Weights of a small transformer language model: width 192, 6.69M parameters.
Each number is 128 + 32 x the weight over its row's rms, rounded and kept within 0 to 255. Layers, rows and columns count from 0. Numbers have three digits each. The size before them is the row's rms in percent of the matrix's.

# layer 2 MLP gate, 512x192, rms 0.139, rows 335-349, columns 0-63
104:140177158122139158152119111103156152132161114107084079145135074120068098151095104150117165083176129137139113077196091098117119079134118119101129107117113081163139139192120149178104211133163141
100:143144086127108163145075188084173148141121111179186130141105134124103176156181113089093157137102159130051080082118096104093124148072100133134104154128126137087109116127132137139099086133095136
097:165090161096096100094161082146160178126107141140127115119165073125142148200161116053133162125154153157149107187140148113105133160159152149155153124152136111154111106131098137136130139165151176
113:103151130112119181129149153111147153139169098051149125140146124115116167148157069175103157188065179160140173121136105114171101134133096113172147117124110092154164137121157139109140137101183136
093:098161177131118078115151172145112152150125169140132126107122153170117108157078130161080117093102139123107168136118158132131155093085114136103113127168065160122116072076163100110156113119107113
100:144121128108152118143113113163158096113147190155098125120167069118103123135184147195117072113185079096146126147143134113059121168121105085147143133136201133169153116115131086130067145174150122
105:120068131101128133140138135131174120123101130132198141124112173147121134107131140119136108153150116198139145129119117112061165116117111132134186131112126116146113170152197125107088117156138074
104:161174113076130150148162206141175108118157105144101116094119117106129139112178123135102156129165178065118118112133116071075186111079094107127099208101072107140133139134190138120103152180098146
093:168115090126172155149128130137162142135148123118161144169167071062086173114126129118167190163140172127165131135172141125121171103120138129161132124228113121098128131125178129103077087100169115
101:085147104091131092141113144142163077124103132133176066151126168169155134163138150158149096125131169090171153149119062143169112137108130125102162175118111117185128113171098100096099099155201131
103:176114118095154142159147149102106071153123153083158096106189108101147042135072077175174136173103096148057110117162150164130103152080161150145087080099103097085216167099128134161110152112106085
102:073112122152164111122176140124129116159156082170142096106129131164068127125121113089171146118117178176147164146107153091117172195184166183155103132184137129159131096091099059130100136127116173
095:147161134096175052119161146154115118129103081126095158169121125114165128144156122075138147158147088140142096136134125107115125058183110161099101118095113119078080137130172106174135152135117138
093:110124119139114166115097160177175132067132168064166151120135141108155082206132147129126158207100175160101088170112125121145177155117094046142129112152086131101202183135150146142114136193105151
100:117140137129196152106117094142134144096148183121121123105134087178103196172089137007095135120121111126115164166132101113153125145119144138099165174126130115098189097164165083117102167149086179
# layer 2 MLP up, 512x192, rms 0.143, rows 335-348, columns 0-63
107:136088082106065128059112157193171177110084083142149078115098151157131111100137075120142173161151170159076051110115130182076135140152118173143085120143154111137150122116078125086161143098091183
102:109122152120109148128106107114126143096103116146135106120093148096139114200108122085133154114124148105049152108094120139170155115137026143120106156153025094131126138142152135165166107100103148
091:108157130085168083161121194121159120156119153153143134164139143147095082161119123150076126096132168084137163144099099031114158127102110156096117153109165104145142131097151170163076101121154153
125:153140165154159127100155129141112163124112100127105171128139099120126134111095173117154100145135080078161089150082073116157160107143175179088138115131135125130085163185065135166125160134142197
107:113153106104165134126188181129085120182113110141132144129142150110134108106102131189137119152111114112113122144129135143132108117097128138103073143121077169092092105085170146097129142136122139
095:149135139149143099144099140120094165138094137123147072145112144162137177149137137110141101128168201115163162122125098073148147089115103097135078159089126108077138152211155127088180100042105121
103:157159140167136114000094082179123092139136138154085164174109117090108069094102172158137097086134102100192123127129112071111131124130083095153093114189173133095156180076122122112128168167146088
107:125108118154130116111105213131113161150170114120186090122078141167120131142105131150084133117126151156050160120129091167114102128139145135107067121158120082137136161129160122103156080166145013
095:136168124121147117076142121123092096129110132150125151131096168141145148095125181120086158110097084103118130140117110079072127122133090125138153154097091155117115226122126148101167115164161125
098:178122113121148155137172145193109123080119095157097092154126171145158124100103143204087115149158113078108117083134086122169108178096178112135205179102077158164145094162106063134106124158131161
104:100120153096099135087147138168144173129132197155045136145088152138142148103139139083133123109188175092171181110113132155143192067128140136137142122128130179177155093084099137131142118112165134
100:084132081184107154155101131154122117214169130127160081128097162126150128153188128097146115157069104174165134067091105150152123165155168221134088120100102120116156112121119119150152087123088123
093:113101174155102186166117147095156102095104156113160126078122160163086075138089133133139174132118128122101155137110153152164135163080190140074122104139146135185172120118082147098157105116112183
093:152122124124159153120096113100158120083127125082167127127120166150156128111168132124139151155116074144122115117142171095142142178091092152110026143189105116110171112131156131089137113140175110
# layer 2 MLP down (transposed), 512x192, rms 0.116, rows 335-348, columns 0-63
109:131156075177110144126167133120135156137084160073082160119126210075171164132098121100158109134175107082117117153045073143132127116118166090195121134150157165105190159122213144146121112132109135
101:130117087139148135133131195096106135167114185199099108101128150014146126126193177088159181127118118151127180125155121126126100152097104084130110123175177178171142143123138146160129126171132184
091:080185106164139099108143151112125098148113170049087141170137030066098106117125111152182193087066102138156163128131137161171067114118175126094169085094072138139172135113118115115151124129102106
111:131127152150113163102162071136096122106155124078167169106108120102130127074102133133118087187067147199073119147157150146111140111121130238122125138236088128112097138118113181129205108164105119
115:135087193111077111106108091133079095143102039157172156164106185141117168129112155148088135141176098145084127066163140114127096145127105120123162107158095148134149149142092144129122092151058093
092:159137110159101190139169122165137127118116063088070114137104143134170103125123107129160146153145128025160172088131135103138166087115117135172155090099077109162152194056109156125066133164160125
103:153121092110158068154146102152094126115142122138153108145140112124115091051062152128131106094136182131129114190174158144152168089206087109146126108189158101123102127114112109111185120181119111
108:138106174133173148099136092140064083132136159150108160117108123187149107103141131147168137114123115133114124125124134095168140114076186132144114126122046084106098146159100203110100116154204089
085:148157132187162182137054139102130139084183142124097099179167086107103080157153115091108173133135115163183144124154134119119140129171127110119085073160105097094106131122084140085062098105107097
097:151121121159096100154118168146127062082149087136214186151132071065149118124141070156118129127128129135122099181100123154153107085120176150087094081168135058093127161065173145133093147112044120
097:122153157110136147134148122105112169134132095075099083156180084140139143185205123141109130107104104140184098155112074149145122117146121150159119141118100146032127146117135100143145161188120134
105:061097111155150106091159131053192094133180136160043133091131174114131151094138123146164168151130124109121164107121097108131104092088121124155154116085175139169075066179135166102164095137115112
104:160120046113099095098105163117176068125149116115141085100145073135140193121064138121098095121180158105175149139086147038108123117134092168157135032178105155115123132153140158112133128155154123
090:115145110107134108179088125168127139160133159179115163093097116095143186133056120096126085168101125133152162078083175092080075122129161113104145129086109134202121154141138118167172137116154116